Weights of a small transformer language model: untied embeddings, 120M tokens.
Each number is 128 + 32 x the weight over its row's rms, rounded and kept within 0 to 255. Layers, rows and columns count from 0. The size above them is the row's rms in percent of the matrix's.

# layer 4 attention output (transposed), 128x160, rms 0.121, rows 22-41, columns 0-79
size [ 89  99  94  84  96 106 119 101 109  91 100 109  86  84  94  84 103  88 106  94]
[[190  90  83 102 165 116 117 128 108 134 160 165 162 143 131 144 172 181 137  79 107 132 199 114  97  94 167 133 120 152  81 140 140 126  95  73 143 120 120 128 113 117  87 120 132 135 205  84 178 126 180 227  63 115 111 130 114 125 119 116 155 116 112 100 123 124 112  77 151  94 143 155 183  99 145 150  80  87 117 162]
 [153 143 135 163 150 116 146  90 127 110 140 105 104 144 130 150 151 147 117  87  51 115  95 148  69 115 111 138  70 187 123 115  97 180 114 115 115 114 100 166 101 139 118 133 158 173  73 149 146 175  85 122 164  66 137 168 163 133 139  99 133 133  58  89 178  96 144 131 119  95 153 143 109  63 146 103  87 169 147 154]
 [169 201 103 127 152 135 180 169 140 198 150 105 129 174 134 143  92 115 133 142 166 112 136 107 147 163  81 125 165  97  98 147 138 172 183 154 129 126 143  83 161 219 148 160  83 120 124  96 186 116 129 108 155 159 166 102  70 176 157 133 113 104 142 113 182 153 107 110 111 118 100 110 153 130  99 151 141 164 128 164]
 [ 88 105  96 193 118 175  99 117 129 133 147 149 105 101 232 166 153 113 143 138 152 109 115 148 109 121 139  88  74 130 101 162 124 172  83 112 146 157 132 169 189 200 173 121 157 155 100 189  91 118 171  95 143 112 131 105  94 145 114 129 156 125 106 125 126 127 142 126 103 110 133 115 111 100 130  40 104 160 147  52]
 [160 125  78 108  98 135 137 167  22 127  70 132 122 150 103  74   0  62 134 162 146 133 121 102 138 154 137  99 121 119 146 108 161  75 125 125 133 109 152 150  66 181 103 100 155  88  99  82 105  76 102 117 159 155  72 106 141 122 128  99 142 107 101 133  71 123  88  97 110 125 162 150 116 192 136 163 108  65 147 141]
 [159 121 154  98 117 184 137  96 136 125 159 123 121 113 127 138 136  85 134 119  95 131  91 136 111  57 106 121  63 155 162 168 126 188 121 136 149 148 133 164 100  57 163 146 136 168 152 125 162  79 132 172 108 123 104 139  81 157 142 158 139 175 137 109 110 164 106 140 161  79 122 104 148 147 108 148 108 129 110 124]
 [142  79 107 139  88 141 110 152  69 132  83 166 156 153 195 124  57  92 172 160 172 106 153 115 167 166 122  80 126 134 153 139 166 181  54 134 143 143 164 145 171  72 162  91 188 126  89 183  97  48 101 154 163 165  55 152 120 140 131  94 130 161 170  95 115 208 128 138 113 103 163 118 147 176 122 167 120 104 137 122]
 [146 148 127 162 113  75 113 102 196 145 158 102  98 121  42 140 103 127  87 176 112 149 120 134 116  79  76 156 129 107 161 184  83  75 165 146 162 115 149 141 130 148 106 111  85 128 145 135 162 163 160  97  98 122 128 129  74  93 170 148 116 124 105 149 106 104  98  71 148 176 108 107 110  94 170 120 177 148 133 189]
 [172 214  93 146 188  87 128 102 167 122 112  57 128 125 108 206  78 127  81  68 126 157 132 143 102  74 195 172 130  84 134 200 148 166 216  94 105 134  93 125  64 147  36 148  81 131 157 123 128 166 112  89 111  89 134 110 134  79 187 139 112  96 122 133 127  85  96 133 103 147 120 118 145 139  99 127 120 169 119 150]
 [151 139 100 149  94 125 123 120 189 160 119 100 143 118 145 182 112 183 100  79 127 173 131 148 115 120 155 149  71 149 113 130 112 104 118  89 185 158  73 148  94 119  87 103  72  88 174 111 176 122 146 153 119 147 141 151 117  94 131 140 124  62 107  76 200 232 133 110 126 133 156 141 188 154 100  96 111 137 128 102]
 [151 124 110 124  94 107 147 158  88 187 126 165 131 147  47 194 169 140 125  81 164 117 110 154 160 166  94 129 191  47 130  80 136 127 103 129 160 133 122 195 112 152 129 112 129 115  99 144 160 146  92 152  92 160 104 164 131 146 149 111  70 163 166 119 136 108 111 164 158 138 139 169 155 175 165 166 120 122 107 181]
 [106 147  97 163 150 175 104 141  93 102 128 111 142 119 161 162 168 139 136  83 111  90 113 121 113 132 192  76 193 101 120 194 121 172 105 168 152 173 195 159 122  92 102 168 150 184 106 146  67 183 123 147 120 138 126 111 168 112 115 142  68 123 178 102 131 128 129 140 108 161 105 148 101 134  98 139 135 111  67  72]
 [103 169 152 181 131 137 138 128 140 148 117  77 125 145 103 160 148 140 152 147 115 111  87 121 107 164  90 136  83  96 156 135 149 121 178 122  35  88 126 146 141  83 139 123  65 116 149 105 108 124 107  67 104 115 134 142 204  99 107  76 122 175 114 111 160 176 137 135 103 163 104 102 147 106 102 112 136 133 112 107]
 [123  62 182  99 175 168 185 155 152 132 161 176 102 160 160 134 136 132 126 152 118 121  98 148 157 107 146 111  90 172 168  71  87 129  73  58 172 143 129  75 176 150 155  97 107 124 143 102 107 126  82 184 178 123 163 160 166 172 110 168 121 149 144 165  99  82 127 182 115 156  92 162 157 119 150 140 143 168  98  94]
 [110 120 104 134 118 156 158 106 149 108 120 128 133 142  84  94 176 112  66 122 151 159 129 164 134  94  53 154  87 121 156 186 113  70 148 137 154 141  65 137 103 228 169 175 129 126 166 144 142 127 202  62 143 128 129  93 159 153 131 147 150 136  94 113 109 178 130 136 128 135 110 117 114 133 114  71 116 161 117 125]
 [119 105  85 176 146 131 143 120 135 128  92  99 177 124 194 137 142 131 146 119 118 122 108 146  67 111 126 119  58 169 100 140 109 136 119  94 136 169 111 136  96 190  96 106 120  75 101 131  75 160 136 121 114 110 155 140 166 129 120 163 177  62 112  70 212 152 113 149  85 109 121 147 148 109 113  83  90 149 119 100]
 [230 153 104 165 133 136 165 158  78  76 111 127 162 114 143  73 113  94 110 108 171 135 149 125 124  86 172 149  63 165 173 119 141 107 113 138 215 149 128  68  81 148 115 119 199 108 128 131 128 133  89 119 132 155 115 153 129 118  77 173 110 122 161 161 123 131 154 174 139 193  89 128  94 141 139  91  78  95 162  93]
 [ 73 141 158 123 139 160 133 166 161  58 196 140 112 113 137 170 164 134 105 111 116  79 219 103 119  99 114 123 110 140 133  95  79 174  78 148 121 116 149 127 158 149  84 125 149 122 125 145 173 146 107 119 153  73 170  71 155 136  95 116 150 126 123  62 134 117 169 115 119  40 104 116 142  99 143 105 116 126 172  98]
 [155 155  77 137 137  92 134 101 186 107 124 119 118  73  83 149 110 123 134  75 166 146 101 130 116  93  50 105 121 114  91  97  46 131  74 114 183 172 181  82  83 232  91 107 116 148 130 155 169 156 141 128 145 121 209 114  88  86 153 151 147 153 133  99 154 108 121 130 148 120 141  83  92 135 169 108  93 160 171  96]
 [137 182 143 143  96 163 104 132  48 166 134 144  94 166 110  99  89 206 121 122 136 142 117 133 164 175 177 193 168 101  55  98 138 135 145 145  53 145 145  49 136 114 120 156 176 137 173  74 143 109  84  80 129 156 150 180 148 136 120 148 139 159 181 116 135 112 146 110 102 121 152 143  93 117 137 154 120 173 102 151]]
# layer 4 attention value, 128x160, rms 0.131, rows 23-42, columns 0-79
size [104  95  87  99 112 127 103 114  96 101 107  88  81 100  90  99  86 105  94  83]
[[140 159  80 139 113 145 118 123 130 130 121  89  93 109 134 137 131 138 130 179 128  96 142  95 170 100 126 131 101  59  50  86 132 107 102 126 140  50 144 108  68 152 155 132 101 146 127 139 120 140 123 106 151 162 135 148 133  72 163 168 126 153 171 124 107 129  79 117 120 111  97 178 141 102 125 186 143 172 111 121]
 [136 140 159 149 106  97 104  81  78 137 171 107 118 170 123 109 134 121 138  64 108 154 121 192  90  99 133 134  86 156 144 162 221 149  59 174 103 102  84 157 181 123 114  97 211 169 135  76 136 118  90 106 107 106 153 139 121 106 146  92 145  94 109  87 134 137 102 150  99  86  70 107 122 106 166 123 123 116  92 158]
 [155 149 110 113 146 193 139 123 192 131  92  64 180 192 137  88 127 157 124 207 115 167 146 129 144 149 127 133 189 121 134 133 109 127 126 155 127  52 172 158  81 134 106 120  71 115 147  69 115 113 169 131 157 148 117 105 112 148 130 138 135 142 119 102 124 126  76 121 107 115 117 197 118  99 144 217 126 124 118 106]
 [ 53  94 133 126  97 121 173 138 115 116  96 156 133 167 138 197 138  98 126 150 210 122 121 165 107 142 130 128 167 175 167 140 168 103 127 142 149 157  95 108 156 125 119 109 119 138 112 139 131 175  84 110 112 110 215 145 127  88 192 107  85 144 103 162 139 123 148 106 223 116 164  58 120 144 128 124 150 140 113  91]
 [144 144 132 108 165 111 131  71 117 124 106 120 126 140 167  90 133 121 140 160  93 139 136 134 179 116 130 133  72 170 114 114 149  96 170  98 192 142 121 122 192 133 155 118 114 156 165 169 116 228 139  50 118 142 142 105 115 134  83 105 102 147 121 128 120 122 142 169 123 112 128 147 134 115  27 186 154 208 105 155]
 [129  92 124 125 184 164 165 167 126  93  95  92 154 146 145 146 129 112 146 134 178 166 123 136  93 132 123 126 167 186 152 131 181 150 230 185 211 133 164 136  99 134 140  99 136 130 145 152 126 145 187  79  96 121 129 147 136 145 129 103 132 122  25 121 132 133 167  78 154 114 105 179 120 119 105 151 132 176 120 150]
 [105 146 134 137 140 159 143  75 116 154 110 155 130  85 114 105 126  96  99 133 132 152 104 120 125 136 124 133  90 111 114 140  98 148  81 138  72 141 167 198 162 122 142 134  97  97 100 124 135 152 142  37 169 129  47 130 114  85 148 172 105 154 190 151 139 132 166 192  73 128 131 155 135 149 134 187 148 147 101 159]
 [116 176 180 133 109 104 103  78 110 215 132 153  92 147  83  75 123 106 133 137 114  96 117 127 149 125 125 130  88  68 106 129 119 124  53  83 141 147 117 132  71 118 201 158 121 164 119 121 122 129  55 131 154 118 150  97 126 167  60 147 123 120 138  85 132 128  85 232  73  89 117 115 148 152 158 129 161 127 121 137]
 [132 115 142 156 101  58 156 105  26 139 134 109 119  97 126 106 122 128 141 129 107 115 131 124 134 137 125 126 121 125  90 107 137  93 189 160 107  97 137 161 153 140 111 109  94 139 143 154 128 227 124  95 166 158  99 100 135 123 167 119 133 106 146  76 135 117  28 140  28 106  94 149 147 139  58 188 140 158 123 125]
 [ 63 118 133 128 146 200 115 136 156  84 141  92  97 123 159 130 126 198 107 166  84 130 136 110 103 102 128 123 118 133 133 124 181 129  67 153 163 130 157 132 119 132 207  96 187 103 120 167 138 132 169 105 149  93 151 159 137 149 114  57 154  74  84 148 144 132 130 149 156  96 139 170 139 122 220 140 120 198 166 120]
 [152 145 104 122 123 164  83 124 175  91 110  66 151 131 118 167 134 170 109 129 142 113  97  67 121 133 128 125 136  75 128 159  66 184  89 111 187 114  61 171  36 128 108 124 131 152  88 153 121 135 156 113 126 103 102 123 145 160  82 131  97 153 114  95 115 131 133 108 120 150 161 180 149 146  90 152 147  97 169 162]
 [ 83 161  91 130 145  56 168 137 109 133 177 182  98 122 121 109 115 120 142 106 138 119 159  67 117 125 126 127 104 109 116  93  78 176  92 129 112 137 150 124 120 107 132  98 180 138 105 104 151  78  87 140  88 116 160  87 126 103 147 201 180 118  92 147 120 146 105  84  50 119 107 172 112 130 183  68 117 145 103 107]
 [113 105  89 127  81 126 159 143 116  91 135  94 175  72 163 104 130 126 132  83  92 126 129 102 178 133 133 126 151 171  81  74 122 153 185 119 138  49  81  70 164 121 171  46  83 176 139 114 136 128 127  85 107 141 105 118 142 166 138 149 147 103 129 157 113 123 162 175 100 141 158  19 107  99 116 139 117 155  73 165]
 [134 168 153 117 140 109  84 162 145 139 157 159 151  99 144 122 129 146 110 141  91  57 157 204 149 152 119 123 137 138  98 130  70 148 179  98 127 169 144 161 153 124 120 128 150 123 126 112 154 161 151 148 141 146 145 110 111  56 142 115  83 121 229 132 134 129  97 154 153 104 101 100 111 148 142 196 148 129 148  94]
 [165 122 127 132 120  91 101  91  74 113 180 104 145 120 112 140 132 103 135 158 125  81 161 131 131 157 131 137 139 104  92  87 114 136 101 118  94  67 119 110  61 146  62 159  71 164 115  63 109 184 155 155 168 183 125  95 131  87 144 151  61 127 139  17 119 130  66 113 144 170 127 108 133 134  99 151 133 150 115 114]
 [ 47  67 105 137  85 150  84 141 127  93 178 134 140 114 133 156 124 104 167  70 148 117 130 152 103 151 121 125 116 171  43  76 112 110 165 122 131 137  82  84 151 134 129 121  43 121 163 152 116 170 175 168 160 139 124 153 146 140 127  69 132 133 114 136 132 121  92 139 120 123 152  55 130 150 100 164 134 129 203  50]
 [156  98 132 132 136 133 111  78 159 164 130  46 103  94 180 171 138 195 104 116 148 157 129 105 140 143 122 130 164 115 107 138 177 148  94  79 194 101 140 129  92 119 186 159 145 175 131 118 132 110 125 152 171 123 108 143 125 160 126 166 153 158 151  55 123 136 125  57 145  83 123 134 155 106 143 146 136 150 182  95]
 [ 89 137 120 137 102 229 128 112 118 150 144 110 155 123 147 129 130 117  92 183 102 115 150 115 107 142 132 133  99  85 100 126 190 122  69 140 136  86 127 149 106 113 133  85  70 133 124 125 128 190 148  78 178 141 122 156 126  57 141 124  91 132 188  72 140 135 107 205 105  97 110 141 126 113 127 188 169 144 145 116]
 [106 150 124 131 110 176  45 125 113 108 123 155 115  93 134 167 129 130 124 145 168 180 135 135 114  87 136 123 113 104 140 153 103 167  82 153 113  81 108 145  94 134 123 162 189 134 124 149 140 148 160 178 100  75 155 127 146 135 143 114 123 136  45 163 143 127 177 145 168  95  95 200 138  94 140 113 100 107 142 156]
 [153 109 104 118  82  79 130 165 117 122  90 126 129 171 105  54 129 147 117 123 156 140 114 120 171  78 133 131 156 201 121 174 131 118 107 162  81 204  70 105 178 131 118 140 128 152 124 123 127  88 110 169 128 116 117 103 135  65 130 144  94 131  88 186 135 126 153 163 142 182 168  85 114 141  88 126  68 170  70 116]]